Each number is 200 + 30 x the weight over its row's rms, rounded and kept within 0 to 999. Layers, rows and columns count from 0. The size before them is the row's rms in percent of the matrix's.

# layer 3 MLP up, 1024x256, rms 0.0888, rows 291-345, columns 64-127
090,241,232,174,181,131,193,179,206,186,215,209,190,198,194,192,215,201,214,190,144,185,183,217,188,188,190,173,147,191,185,210,156,202,163,193,202,251,226,211,154,199,201,220,193,204,230,128,246,214,247,195,221,243,205,199,150,206,224,111,172,183,248,227,283
098,245,172,184,182,146,101,184,197,164,182,181,284,244,223,199,202,216,195,192,274,205,209,255,173,197,211,248,176,236,239,212,256,229,208,201,189,203,180,190,214,143,183,173,213,179,205,206,210,225,192,246,262,199,196,201,171,227,224,136,160,205,209,231,210
099,204,220,248,194,141,196,216,214,187,186,153,217,131,208,148,172,178,223,249,237,231,257,247,231,183,202,214,233,145,178,168,162,212,173,152,222,205,197,237,230,196,192,156,180,192,219,189,238,249,229,165,224,203,221,252,222,191,191,177,184,178,199,178,230
103,201,211,206,200,162,195,195,175,165,180,208,181,222,198,173,158,203,232,246,236,227,211,164,193,235,221,153,200,205,233,267,164,241,150,219,196,197,228,205,178,241,215,197,215,245,202,217,172,154,226,221,237,187,176,234,170,205,212,210,185,180,207,161,235
106,195,228,170,222,204,170,218,218,208,209,137,211,211,200,176,198,189,246,198,183,205,172,175,214,219,204,221,237,179,233,161,211,209,238,184,216,186,201,214,248,152,250,222,232,128,197,195,217,244,144,180,196,199,219,186,190,238,233,178,164,180,191,180,213
093,209,218,203,197,214,149,184,195,158,212,220,204,208,176,159,206,187,243,264,188,217,162,192,134,159,240,174,147,221,136,162,226,206,213,163,242,166,184,151,222,167,199,159,185,196,214,216,212,232,195,172,219,226,218,200,228,225,208,181,205,209,249,167,198
099,242,190,164,163,237,145,205,166,205,191,117,198,198,228,154,208,204,218,202,169,265,175,202,136,162,240,170,223,210,192,172,189,227,166,185,252,210,199,179,253,171,220,249,198,190,219,226,193,251,260,177,194,191,235,162,181,258,209,157,175,194,211,217,155
097,248,181,183,202,188,181,226,194,240,210,153,185,202,201,249,215,158,203,162,192,201,211,215,221,191,225,250,228,201,205,176,117,236,188,215,198,239,200,194,186,190,197,246,188,191,200,214,265,240,241,219,193,176,234,192,144,155,182,201,165,208,269,170,251
105,214,205,201,182,206,189,200,261,159,138,198,205,273,208,192,154,146,204,225,247,198,230,141,193,199,235,226,197,232,254,165,229,176,177,201,251,174,212,198,253,213,184,172,205,189,232,203,237,268,169,111,199,225,152,232,182,203,245,162,208,192,265,187,153
097,233,248,195,200,169,179,198,206,114,175,204,225,196,161,188,168,232,169,267,166,183,229,228,237,161,200,145,219,202,250,204,180,188,152,203,221,177,193,216,204,204,170,239,198,152,199,230,160,223,164,184,256,145,193,233,236,194,217,174,204,190,211,168,216
094,213,226,234,190,198,190,156,195,215,156,155,207,184,178,170,192,205,181,218,213,219,187,211,250,192,234,182,165,163,238,147,178,211,186,234,188,204,248,194,172,215,156,206,172,223,210,212,245,207,220,209,288,185,205,240,209,178,256,188,135,143,196,192,201
093,255,223,231,178,263,193,172,178,203,247,191,180,183,215,198,143,167,243,216,192,214,163,171,204,183,196,177,170,187,211,197,227,164,160,200,180,170,200,311,175,264,183,178,201,208,168,163,250,167,193,190,185,200,212,275,232,230,211,164,168,184,179,178,266
104,183,200,246,141,188,188,186,217,166,197,199,249,195,185,204,201,242,220,195,182,155,190,202,189,214,202,154,172,248,222,222,252,196,171,173,196,161,207,204,209,249,214,244,258,190,223,177,207,193,217,215,165,180,206,161,165,234,187,188,181,190,224,205,223
103,178,195,225,144,224,196,184,221,122,177,209,243,185,210,220,165,154,229,202,265,177,184,152,231,205,245,233,242,214,232,198,238,223,132,198,238,185,214,220,171,212,229,231,232,192,200,176,212,205,215,195,170,168,205,204,188,224,184,177,164,211,247,183,268
096,220,233,168,211,141,128,251,250,155,149,215,222,191,176,138,239,210,214,175,218,206,195,168,213,242,280,224,207,296,166,223,174,191,164,212,248,194,168,195,177,197,199,232,185,207,230,203,186,238,205,185,227,203,159,223,143,199,295,176,165,230,224,186,180
098,191,258,155,184,269,203,171,248,171,194,228,234,266,193,163,227,212,231,209,165,211,194,167,225,183,155,188,161,204,257,222,139,161,200,156,241,186,216,176,219,171,209,197,206,155,183,208,162,175,199,197,207,205,188,255,193,186,219,226,198,176,212,153,164
095,291,181,209,187,199,146,179,226,219,202,178,239,206,210,159,216,227,194,234,187,198,174,231,169,208,225,236,218,143,244,174,222,182,231,191,252,209,147,204,207,230,213,164,200,193,191,261,259,237,194,190,227,241,188,221,192,232,140,181,152,192,234,202,217
106,256,135,235,145,206,185,201,229,186,208,223,240,190,204,206,204,223,202,190,189,227,236,191,184,208,237,213,245,218,242,174,191,197,190,192,195,246,166,250,224,190,214,203,191,230,184,181,183,160,198,242,189,188,185,178,173,220,175,180,150,184,242,211,166
104,209,229,217,164,143,147,206,222,217,176,193,176,169,206,111,151,235,246,158,197,218,176,211,248,198,243,205,192,189,233,202,136,172,226,190,200,184,159,235,268,186,164,233,210,179,185,254,195,238,198,234,233,236,215,205,169,210,186,190,144,238,222,206,198
106,188,177,191,161,220,187,226,206,186,216,200,200,256,201,203,186,204,201,190,198,187,277,183,200,204,216,209,235,215,206,216,187,172,240,188,184,192,184,228,197,216,192,217,228,178,179,206,176,197,293,180,217,178,165,217,165,219,196,212,175,148,252,177,198
099,177,193,155,195,183,208,235,184,200,222,154,188,227,204,162,202,167,164,201,223,229,201,170,218,194,210,185,176,176,203,143,231,194,232,248,193,161,251,222,238,248,187,218,179,176,167,156,180,236,185,173,255,199,201,244,181,178,226,185,181,209,191,202,166
097,234,211,202,193,186,169,169,178,182,209,169,245,182,192,191,161,166,196,237,195,194,163,223,235,182,251,249,184,159,242,196,252,175,227,173,235,208,242,223,159,196,212,207,291,251,216,196,235,227,154,140,215,244,151,185,218,255,195,197,186,173,192,139,253
088,210,212,186,165,244,217,226,261,215,202,191,185,204,178,251,171,224,207,237,241,241,233,210,205,182,192,224,207,173,243,192,201,204,213,192,192,213,232,219,233,201,205,184,304,164,131,171,224,172,220,207,228,190,148,223,154,170,170,212,199,194,218,186,217
103,188,227,196,169,217,184,173,137,243,210,231,243,248,177,181,204,216,147,153,179,236,163,221,176,214,230,201,168,192,224,250,210,225,136,252,212,175,199,185,187,188,175,184,169,198,207,196,163,203,183,156,209,210,167,226,212,181,196,228,205,224,221,219,223
100,219,198,155,161,214,175,171,223,149,212,168,272,163,185,195,238,182,132,186,238,226,167,223,233,233,226,208,222,255,223,210,209,208,179,213,202,166,171,226,140,214,223,233,255,267,253,226,183,201,196,213,238,169,182,183,139,191,179,171,166,152,208,243,240
100,215,206,238,181,178,187,222,236,144,245,171,197,182,135,215,218,212,181,212,204,202,176,200,183,229,197,162,203,254,206,217,230,245,213,213,224,181,181,195,190,173,163,193,177,158,215,207,219,207,264,202,201,189,176,219,181,211,171,216,146,142,217,154,238
107,180,194,183,170,162,192,190,185,171,255,194,265,205,146,213,194,211,180,217,272,204,272,181,156,212,236,177,202,242,231,188,180,213,178,244,216,235,154,176,208,217,181,169,203,202,189,170,191,227,222,217,209,204,213,141,139,200,215,221,185,214,213,193,240
103,211,234,134,174,229,195,208,295,240,209,202,221,256,183,200,197,204,160,192,154,251,208,221,225,183,199,182,172,178,205,214,221,180,201,186,248,193,243,245,207,163,250,173,238,192,176,172,217,235,198,164,194,153,234,226,152,226,180,170,188,178,227,284,208
096,222,223,245,211,235,202,251,196,160,236,181,221,222,208,200,154,205,193,183,159,167,207,224,209,133,212,190,271,208,199,251,185,208,181,264,162,215,231,224,195,172,209,199,200,152,200,195,188,186,236,217,184,191,248,206,230,236,213,139,208,157,201,210,186
099,239,211,144,176,163,167,207,168,207,272,189,229,241,245,207,173,193,265,196,271,198,179,183,168,218,195,177,241,225,227,193,216,191,218,188,196,210,254,177,139,167,200,224,208,208,226,181,192,180,174,204,210,162,197,179,197,233,249,216,198,228,205,220,207
100,237,166,172,167,209,162,187,221,144,217,194,266,197,203,196,230,201,169,228,237,214,179,165,193,203,159,192,244,254,159,226,254,163,230,182,275,228,154,230,189,176,181,179,265,224,247,211,251,266,245,195,165,200,201,195,205,224,264,192,141,147,211,193,228
090,231,196,159,156,196,169,198,207,185,197,238,244,179,227,229,169,212,237,207,205,186,200,211,166,229,245,196,201,270,194,173,190,153,205,240,229,156,193,205,153,214,177,245,198,203,220,221,209,181,175,210,186,218,188,230,238,177,161,217,197,202,203,189,193
093,223,177,199,256,201,174,172,178,158,148,154,202,190,198,157,210,172,230,202,243,224,192,160,191,202,205,180,212,225,193,208,187,223,201,232,197,226,197,169,193,207,182,219,202,190,188,222,169,172,250,155,171,184,210,202,204,206,179,213,223,189,180,207,258
103,177,214,163,179,222,196,223,204,168,189,193,198,181,190,134,158,204,193,190,220,233,201,189,151,186,175,258,233,215,176,238,217,228,250,220,278,206,234,175,168,195,192,217,194,199,192,183,224,207,203,242,256,208,226,228,197,189,227,203,170,172,213,215,258
100,205,199,191,148,189,201,182,205,232,205,140,198,224,241,218,199,228,213,242,191,191,187,194,213,195,216,140,234,178,222,220,190,190,163,251,199,176,213,247,216,206,190,212,195,198,224,185,228,228,257,199,213,149,185,183,169,193,243,208,180,184,222,181,209
099,197,250,168,161,147,205,174,186,158,202,197,240,197,144,169,206,191,203,245,198,189,159,196,157,259,208,190,184,183,261,189,203,191,238,186,212,229,248,178,235,159,181,220,208,186,168,207,156,225,245,187,194,142,183,194,160,240,203,265,212,193,206,240,216
099,234,223,206,206,188,193,169,166,263,212,215,233,232,190,138,178,209,219,281,196,196,205,142,217,185,213,144,158,145,185,196,190,244,198,146,271,273,205,186,201,220,218,198,260,148,164,163,222,172,242,221,180,201,223,145,200,245,176,180,157,166,205,211,201
106,202,257,236,198,208,208,186,209,210,230,201,217,189,155,172,155,170,233,223,200,222,220,211,246,195,204,238,179,208,209,169,198,173,212,118,224,245,197,240,244,167,151,254,178,159,169,241,178,169,266,219,254,185,173,229,192,226,200,238,137,177,204,180,184
098,196,259,219,171,211,203,186,203,199,159,201,182,258,178,174,178,124,258,164,226,194,231,218,217,176,260,146,202,211,183,186,143,170,184,207,222,309,172,195,173,244,165,204,213,205,215,209,224,184,207,172,229,177,174,194,198,189,209,208,168,185,224,154,210
102,277,194,140,250,185,183,141,158,190,163,196,245,188,214,153,200,144,215,192,206,213,227,155,208,216,183,170,179,190,174,219,161,205,158,226,183,203,215,220,148,200,126,186,201,194,199,183,210,208,221,228,242,203,261,232,179,187,225,210,118,164,209,180,220
099,235,195,174,204,182,156,241,181,211,230,192,175,201,220,201,178,224,207,150,182,174,198,220,191,168,226,183,170,216,226,181,181,205,167,190,194,175,205,217,186,182,152,176,228,190,159,204,243,194,221,162,190,178,203,172,190,243,219,149,149,152,173,190,166
097,212,181,225,180,183,176,203,162,139,202,146,176,205,159,223,186,227,217,219,197,208,162,216,191,197,222,192,191,198,199,214,172,193,175,218,259,200,147,179,217,166,201,149,168,232,259,203,199,140,143,227,222,252,247,181,211,238,210,178,182,161,211,216,176
098,229,220,163,241,189,181,201,213,210,225,176,227,183,145,182,173,223,212,208,178,193,211,175,202,248,196,199,163,223,192,235,178,201,189,219,186,191,235,247,165,188,186,159,212,224,166,170,233,162,210,210,203,188,256,201,142,239,185,188,177,203,223,156,192
097,245,191,202,205,204,173,231,198,201,174,191,178,179,174,195,173,189,210,243,221,199,147,176,216,163,186,205,163,159,221,198,216,166,194,140,186,208,197,219,205,199,198,199,263,201,268,215,259,236,162,176,213,217,232,179,260,255,186,207,211,172,195,186,267
103,173,156,170,176,192,212,196,181,204,250,199,260,200,182,186,144,218,264,201,236,191,200,200,187,219,202,191,157,216,198,231,196,159,187,178,299,213,221,245,199,169,184,244,234,206,205,188,159,263,226,190,258,157,186,215,187,211,196,163,195,182,184,151,137
095,185,213,151,205,159,196,201,194,181,300,214,223,193,161,189,109,168,225,210,207,158,152,204,206,207,219,221,198,228,214,258,217,213,206,197,211,151,200,179,186,145,224,220,196,183,210,191,194,185,284,220,200,176,226,192,173,172,181,188,167,194,212,198,222
102,201,161,188,241,217,189,152,224,217,233,183,202,208,170,197,200,176,211,213,204,223,171,196,213,232,197,150,155,216,215,245,215,151,166,162,230,192,195,229,191,230,164,184,244,230,210,205,198,166,232,179,257,179,171,203,201,223,165,197,172,203,196,147,207
098,178,207,200,156,198,168,168,208,186,169,166,246,182,222,142,171,194,208,134,162,227,203,261,205,230,191,221,228,232,201,183,176,209,226,233,206,196,229,197,201,189,240,156,205,214,173,156,174,206,235,197,193,210,208,165,222,189,152,163,200,186,194,197,240
102,209,169,220,122,195,186,181,230,189,228,198,215,249,209,192,201,178,201,182,208,205,206,155,204,239,229,196,187,234,217,263,236,220,222,186,155,175,225,203,153,167,170,243,204,187,234,201,197,236,172,186,155,158,163,205,209,190,211,190,194,225,254,171,163
095,171,239,212,196,173,154,225,216,150,179,223,174,235,193,185,204,146,245,215,167,173,203,167,162,117,251,215,209,198,185,220,154,237,204,243,168,181,259,269,175,204,192,217,206,206,147,205,173,243,220,193,193,171,235,195,216,183,192,181,205,157,220,166,257
098,245,181,220,156,176,179,210,166,188,260,185,200,252,153,166,189,215,199,175,245,207,222,249,188,176,258,229,193,247,177,212,206,201,197,178,227,188,189,227,192,209,197,203,191,182,203,196,163,182,209,207,252,200,240,193,242,206,200,187,172,209,238,240,209
099,254,221,177,212,184,198,203,196,215,216,147,205,231,180,170,178,183,196,190,174,192,201,196,228,180,207,226,177,245,207,254,158,248,199,191,237,244,198,235,193,198,184,269,248,204,187,190,243,257,220,204,163,189,217,216,144,204,166,152,197,198,254,141,208
102,191,212,235,211,164,206,221,241,160,242,181,194,184,150,172,163,206,204,223,211,219,166,147,170,199,232,225,226,165,250,270,236,241,216,164,217,250,211,240,199,220,205,239,213,205,196,179,213,171,241,222,169,211,178,150,189,206,169,187,180,208,209,209,190
103,239,179,199,170,169,231,210,198,164,225,177,237,223,143,127,200,208,182,224,211,222,193,216,231,206,198,194,246,188,180,230,240,223,256,260,165,173,196,183,173,198,193,194,190,159,233,169,242,170,277,203,233,195,189,186,218,166,191,205,204,227,207,245,216
103,172,265,200,128,214,202,236,206,194,175,194,219,208,196,206,104,181,193,229,184,178,197,175,195,210,189,231,193,199,209,219,170,236,179,179,214,165,168,208,205,231,216,227,166,201,181,157,186,195,214,217,204,180,163,243,188,185,155,222,194,128,191,187,231
# layer 3 MLP down (transposed), 1024x256, rms 0.0906, rows 291-344, columns 64-127
087,186,217,202,218,187,155,199,173,152,183,162,120,197,213,231,225,211,154,264,208,223,238,180,234,185,238,232,251,172,183,194,191,193,243,184,177,190,170,236,212,242,214,184,292,198,163,251,170,190,241,243,202,166,188,215,187,184,211,219,184,218,177,190,232
105,228,189,176,217,231,161,278,134,214,214,177,223,233,210,243,198,205,200,238,156,225,195,154,234,172,186,262,145,223,242,206,179,165,208,132,171,220,187,173,206,181,215,164,173,257,134,208,214,216,179,194,231,167,185,297,139,138,188,160,227,153,212,151,219
095,196,202,229,249,203,196,179,170,213,184,210,208,225,213,149,202,179,212,160,193,203,149,202,152,179,244,183,207,230,186,199,143,148,199,135,228,181,137,190,216,215,247,217,166,225,242,240,238,174,207,165,219,198,224,253,239,177,207,175,224,216,222,205,172
096,229,240,165,245,221,195,183,189,219,227,214,235,165,200,205,186,195,199,197,189,210,184,147,210,245,168,222,175,219,185,148,222,145,212,155,220,210,224,189,214,178,172,209,209,158,231,134,230,249,178,204,188,211,222,200,259,246,232,211,168,186,206,155,196
098,204,212,177,178,215,218,172,179,235,172,141,209,175,245,209,192,190,203,209,157,152,255,209,220,210,192,155,194,208,196,181,223,242,153,266,154,243,201,188,191,213,201,166,193,215,202,204,160,196,247,184,197,182,207,215,256,233,195,143,183,191,223,172,219
099,292,162,150,196,169,215,216,230,228,168,214,173,229,237,265,186,165,178,171,201,209,247,206,185,192,222,238,273,222,183,225,198,247,210,201,187,176,185,259,190,209,203,240,223,144,199,269,243,162,187,206,220,163,171,240,116,201,228,202,206,241,218,188,189
101,211,207,203,177,150,189,216,147,154,203,220,173,194,218,164,225,230,194,198,174,187,227,138,207,175,222,191,199,186,221,179,127,161,196,175,129,249,226,131,183,179,210,248,156,181,228,227,236,155,230,178,201,231,201,240,205,219,204,188,256,241,183,181,169
096,188,273,184,205,209,157,192,206,205,195,180,233,167,208,195,188,216,207,187,146,131,174,212,200,190,184,213,186,227,247,176,185,210,201,186,140,232,200,193,234,164,205,186,196,183,185,187,184,223,175,180,224,170,191,259,217,186,261,175,202,216,149,194,147
091,220,213,211,214,162,212,208,117,170,148,224,128,190,173,164,238,220,242,230,139,234,259,154,248,226,244,207,200,151,189,181,226,213,193,192,225,222,164,176,154,228,189,233,227,156,231,224,136,230,199,144,211,209,158,156,244,213,251,170,200,197,191,173,195
114,200,215,219,230,258,232,201,191,173,193,207,216,201,175,180,183,188,156,239,168,191,217,179,198,171,219,157,194,232,177,244,186,223,181,219,183,186,218,191,225,210,184,180,187,184,183,144,191,208,167,160,224,156,175,238,128,237,182,178,237,197,217,253,186
091,162,223,173,188,215,244,168,198,220,233,237,192,164,200,215,195,220,173,156,196,192,181,141,163,197,232,184,276,200,175,289,183,232,176,171,210,201,163,197,184,192,228,212,167,204,211,177,188,223,153,235,146,190,191,219,206,157,217,224,232,178,190,209,152
092,205,205,126,191,142,188,265,262,180,202,156,220,211,214,183,210,217,195,189,209,182,209,186,218,209,214,239,239,222,244,127,186,232,164,222,180,220,255,132,270,208,212,193,243,181,232,188,172,200,186,167,220,199,223,213,160,190,203,182,179,190,223,258,163
098,189,195,207,240,167,170,199,202,206,217,206,231,166,213,170,216,153,199,163,184,160,192,199,196,220,219,164,224,204,213,185,214,193,184,230,140,183,169,181,184,265,224,177,241,254,243,214,156,234,187,224,244,232,187,163,275,198,191,313,263,208,219,212,205
093,198,177,210,191,225,240,176,235,280,160,200,195,275,212,173,164,231,125,184,165,243,248,186,184,176,160,191,163,217,200,271,225,163,217,190,255,221,200,175,190,233,165,185,164,200,253,189,200,244,140,221,199,201,180,208,208,164,161,245,257,180,147,173,186
089,207,200,213,203,210,200,132,253,194,213,172,182,193,171,232,221,167,187,209,172,239,194,219,183,183,195,166,198,153,220,163,291,166,213,179,204,238,181,211,201,174,217,211,221,227,209,185,165,243,139,231,190,220,207,191,253,188,145,205,236,180,212,216,212
102,183,204,208,231,249,156,185,231,183,179,176,182,230,165,257,272,243,233,185,184,222,170,205,190,162,177,178,212,201,179,187,219,217,178,170,202,211,219,260,214,207,237,162,133,180,176,226,167,185,191,234,247,218,244,241,143,230,180,182,214,196,196,199,190
100,188,209,217,185,258,200,232,142,221,172,200,241,216,200,210,188,137,218,184,241,220,165,110,208,174,253,204,181,227,222,188,120,183,212,158,258,197,283,206,179,218,151,230,212,206,177,165,229,182,172,216,202,212,170,254,166,212,233,212,205,148,171,200,242
100,143,190,220,220,205,214,142,208,182,187,168,202,197,215,187,194,188,281,196,212,205,228,143,180,180,153,185,230,231,169,210,210,231,135,217,208,213,230,208,146,220,252,170,234,213,241,246,248,211,199,150,208,243,193,216,201,183,206,189,158,176,180,187,237
105,235,225,206,142,222,175,229,173,195,187,185,208,195,268,198,186,167,175,192,168,199,220,211,188,209,130,175,215,233,213,188,238,199,206,201,190,225,203,201,207,171,183,176,213,205,269,143,247,143,156,204,220,223,183,156,240,217,200,195,248,246,200,229,144
109,202,238,266,164,206,182,142,221,195,227,197,252,199,204,203,175,189,227,228,150,183,167,216,262,196,236,207,100,197,199,207,195,197,145,237,185,169,235,215,221,171,205,183,201,175,233,177,200,207,217,182,193,231,208,213,243,271,192,195,228,229,180,171,178
102,191,152,226,190,177,161,222,192,182,230,184,204,227,203,166,148,222,188,210,186,189,214,152,157,214,171,200,258,182,208,209,221,186,217,185,100,190,207,224,222,237,219,234,182,222,189,207,204,212,239,196,166,206,193,139,213,197,183,240,121,199,201,202,216
094,193,208,204,173,225,185,186,220,193,148,204,171,195,222,189,238,208,224,148,183,207,194,203,158,211,191,123,177,211,165,220,209,211,213,217,169,235,148,194,220,232,219,221,142,132,198,258,212,205,225,182,227,180,253,219,235,231,214,188,142,213,154,207,178
078,206,208,179,238,183,154,197,177,175,188,187,196,162,190,154,208,204,232,170,194,172,145,216,240,201,219,142,133,255,202,228,195,192,158,213,224,179,186,138,165,184,197,211,177,203,188,209,194,206,175,176,150,201,217,169,298,218,213,164,165,206,172,193,224
106,224,212,172,209,232,239,195,209,150,218,182,178,238,139,210,219,182,209,158,152,235,194,211,193,205,174,211,208,210,195,248,247,183,194,181,193,198,215,220,228,176,201,143,204,240,212,229,224,188,199,193,198,174,177,207,190,226,224,186,213,177,198,220,188
101,178,212,200,207,196,164,181,203,227,192,239,160,277,225,184,201,179,193,263,206,234,251,192,198,239,185,239,213,253,108,245,201,224,242,188,205,169,164,199,251,202,232,169,228,211,180,189,221,157,199,180,241,198,239,222,231,187,274,194,231,225,200,196,192
097,166,204,202,211,160,175,167,222,213,195,215,177,227,235,192,197,213,160,218,199,174,189,141,192,182,217,290,171,179,276,205,190,167,184,279,189,176,185,185,156,168,180,199,233,161,259,193,167,209,170,210,151,211,209,234,226,213,215,158,216,213,178,167,162
104,180,234,170,181,158,227,212,213,207,169,214,214,161,229,159,251,191,216,245,229,185,194,210,194,170,196,194,196,237,243,204,233,251,104,236,191,176,213,168,213,255,195,188,175,192,185,179,202,217,164,254,201,202,233,199,217,163,159,165,223,181,234,196,157
103,184,196,177,195,189,182,217,186,203,238,258,238,159,203,197,222,178,150,184,172,201,232,202,175,224,183,173,163,209,247,231,197,211,191,184,126,185,217,128,149,230,221,225,172,218,151,173,243,214,167,216,184,209,214,201,224,246,180,221,182,190,204,226,234
096,156,188,151,203,227,202,233,210,207,206,193,189,144,209,205,172,185,187,197,250,262,189,255,148,228,207,207,188,197,213,219,179,175,158,173,218,220,154,204,181,280,242,123,210,184,209,254,197,216,197,199,220,161,201,224,168,237,210,165,172,177,165,157,156
088,212,139,173,199,212,266,211,232,161,126,182,180,203,249,224,199,209,194,180,148,194,203,192,195,231,165,240,152,212,229,187,135,239,199,219,220,233,227,231,225,237,205,227,223,216,180,180,205,173,173,189,209,186,235,206,227,158,161,218,161,196,212,209,148
093,236,191,185,203,216,211,210,146,196,273,177,200,173,235,164,228,205,228,159,201,189,177,203,246,231,204,206,204,234,183,193,220,167,194,155,223,200,220,186,214,209,223,203,166,172,193,236,178,182,106,206,217,175,224,217,178,175,137,167,251,224,256,222,233
089,187,194,224,254,169,213,217,201,286,166,212,168,249,170,179,186,202,225,216,196,223,162,183,195,154,214,208,162,118,210,200,189,219,177,176,241,219,171,210,220,162,231,169,210,178,184,178,201,228,183,222,225,182,185,224,203,208,271,191,182,152,234,192,204
099,179,239,204,251,191,239,181,255,202,197,210,205,180,197,226,255,205,212,177,174,195,192,184,220,210,175,226,211,179,251,188,178,199,235,209,254,206,233,225,218,188,203,229,241,201,127,212,197,178,191,241,207,169,221,210,155,205,175,214,197,146,204,194,185
110,229,233,186,178,178,183,233,205,135,192,252,183,184,205,181,195,231,260,184,175,158,188,215,190,216,182,167,210,211,208,167,223,256,200,210,125,184,222,156,159,181,246,196,201,147,195,144,235,166,253,151,210,151,200,202,139,223,237,144,257,228,229,209,163
107,223,166,179,198,204,204,226,154,170,156,153,164,156,210,191,202,172,264,206,175,223,228,202,220,167,226,210,237,185,168,220,195,192,225,182,235,225,225,211,275,216,182,143,225,184,156,223,206,200,192,186,203,151,142,218,202,209,250,243,244,196,196,170,192
095,180,144,186,253,235,235,200,235,203,174,124,159,182,197,230,183,234,244,186,130,196,197,167,226,141,186,186,216,221,151,237,174,187,246,247,240,171,223,249,182,220,213,167,157,213,207,182,154,209,193,219,242,169,232,212,241,204,209,194,249,266,164,193,198
101,152,221,196,208,218,232,228,138,212,208,193,233,181,249,151,191,187,163,170,211,200,234,188,191,167,198,224,220,131,191,206,209,221,240,239,242,189,260,199,247,190,244,145,190,208,140,155,208,181,158,212,169,199,247,219,243,203,204,169,209,151,174,143,209
111,237,179,199,158,207,240,178,204,220,232,241,187,178,173,202,199,169,169,194,202,232,207,204,167,197,225,228,223,215,179,194,246,183,249,172,201,176,209,207,201,183,191,165,190,187,181,220,150,130,199,123,163,212,186,223,222,192,135,215,187,259,229,191,169
093,182,196,189,217,217,175,193,257,162,210,245,186,208,225,175,182,186,187,184,248,199,186,153,188,208,165,201,169,161,204,208,246,215,273,195,224,206,207,212,221,205,211,192,210,206,214,224,182,250,204,240,180,168,175,245,254,202,233,218,244,232,201,180,234
105,135,189,200,205,189,194,223,197,194,237,179,184,161,171,202,227,256,196,184,124,168,214,168,183,230,205,175,159,192,222,226,175,179,197,242,180,179,246,243,218,191,259,204,190,155,189,190,148,172,225,164,204,196,158,175,93,211,211,173,200,157,137,211,192
100,175,187,192,194,172,218,201,178,238,181,165,223,184,164,193,166,213,199,226,220,140,228,187,222,201,248,165,192,171,169,234,210,229,266,183,182,240,173,156,181,212,189,247,232,183,196,173,205,271,220,184,229,162,161,206,213,187,206,247,214,172,235,181,226
095,216,205,191,240,195,215,169,217,234,240,192,257,192,198,222,140,240,196,200,225,218,185,163,146,176,178,218,184,197,248,197,197,216,210,224,199,230,230,153,177,218,230,243,167,199,192,258,210,249,234,224,240,139,170,277,152,183,181,225,170,172,173,137,191
089,186,220,173,224,216,244,231,177,186,196,213,224,177,205,210,225,194,178,216,189,216,219,191,188,198,222,194,216,180,145,203,230,180,179,227,168,217,139,194,198,194,197,271,185,202,208,188,241,205,203,181,187,231,186,213,207,149,186,263,250,257,201,209,201
099,184,192,308,192,244,154,170,191,153,159,233,185,155,187,186,241,252,149,188,171,242,209,215,212,206,190,209,158,195,194,166,154,237,179,174,251,197,168,178,217,236,172,175,243,196,217,218,195,146,213,206,217,207,264,228,228,240,183,210,218,213,200,207,197
107,187,207,221,206,175,181,236,207,201,188,181,196,218,208,178,240,148,191,186,216,206,155,180,228,218,177,209,164,235,147,177,220,159,192,237,158,231,204,214,215,190,196,199,168,190,227,171,168,163,196,206,196,220,202,162,136,268,254,192,223,160,233,204,232
089,190,210,180,167,170,222,201,158,200,172,196,223,222,241,185,203,175,210,165,227,237,182,218,148,206,138,181,151,215,220,226,206,222,175,172,203,230,200,200,269,211,205,182,201,207,191,208,195,188,225,244,209,190,210,210,257,194,248,178,238,199,206,233,168
107,231,262,185,170,198,171,208,155,213,169,231,211,156,141,204,162,201,200,237,221,230,210,160,171,177,201,250,173,175,192,151,158,182,211,225,217,157,189,228,224,195,211,178,225,205,204,155,192,202,190,181,176,202,179,222,171,208,260,161,237,179,144,208,217
101,193,168,184,211,182,209,236,170,220,247,214,240,231,201,261,147,195,145,254,230,173,241,139,190,196,200,180,179,205,173,247,206,208,191,244,233,217,207,215,133,213,162,269,182,210,199,204,232,260,177,193,197,192,223,227,148,220,223,207,234,205,185,214,141
104,197,206,200,224,178,163,245,156,177,207,131,183,182,167,216,200,241,210,133,208,189,212,174,210,220,189,190,170,199,197,115,197,167,191,196,177,134,212,216,210,167,207,211,250,237,172,209,186,238,196,253,179,211,216,186,170,144,242,216,212,214,211,193,185
095,211,191,218,169,182,163,240,173,215,193,204,234,249,232,217,203,211,215,171,214,259,173,181,163,172,207,224,205,198,173,146,240,203,211,264,215,168,176,220,211,189,193,181,192,166,233,164,190,181,176,200,223,255,215,221,189,183,154,173,153,194,214,225,224
097,232,212,231,201,166,268,172,212,221,187,201,228,160,174,206,217,256,239,186,199,263,188,217,200,160,130,236,206,237,194,170,193,206,182,178,187,184,190,252,226,210,192,179,224,196,209,244,177,187,220,191,222,200,209,182,254,231,211,201,221,230,193,146,156
098,155,198,255,204,218,228,171,164,223,195,270,209,205,257,210,218,234,134,184,193,167,185,191,180,201,183,209,208,198,193,178,233,165,241,202,199,167,154,224,248,229,161,178,182,203,199,222,161,184,183,227,217,231,166,142,210,209,198,164,213,210,209,192,212
107,193,191,158,165,218,202,209,158,192,148,175,206,196,238,162,144,238,212,208,237,213,198,169,202,180,217,260,214,128,186,257,202,178,249,218,199,222,200,175,237,238,173,123,256,182,204,183,178,213,252,156,155,203,145,211,176,188,179,218,216,141,207,195,204
102,184,223,226,178,232,230,165,203,228,279,225,183,164,204,232,204,200,183,224,228,212,183,248,174,157,175,230,195,189,255,239,139,182,182,190,240,192,125,211,248,226,172,175,188,220,245,204,192,147,193,200,169,235,189,195,186,125,164,227,236,213,215,201,181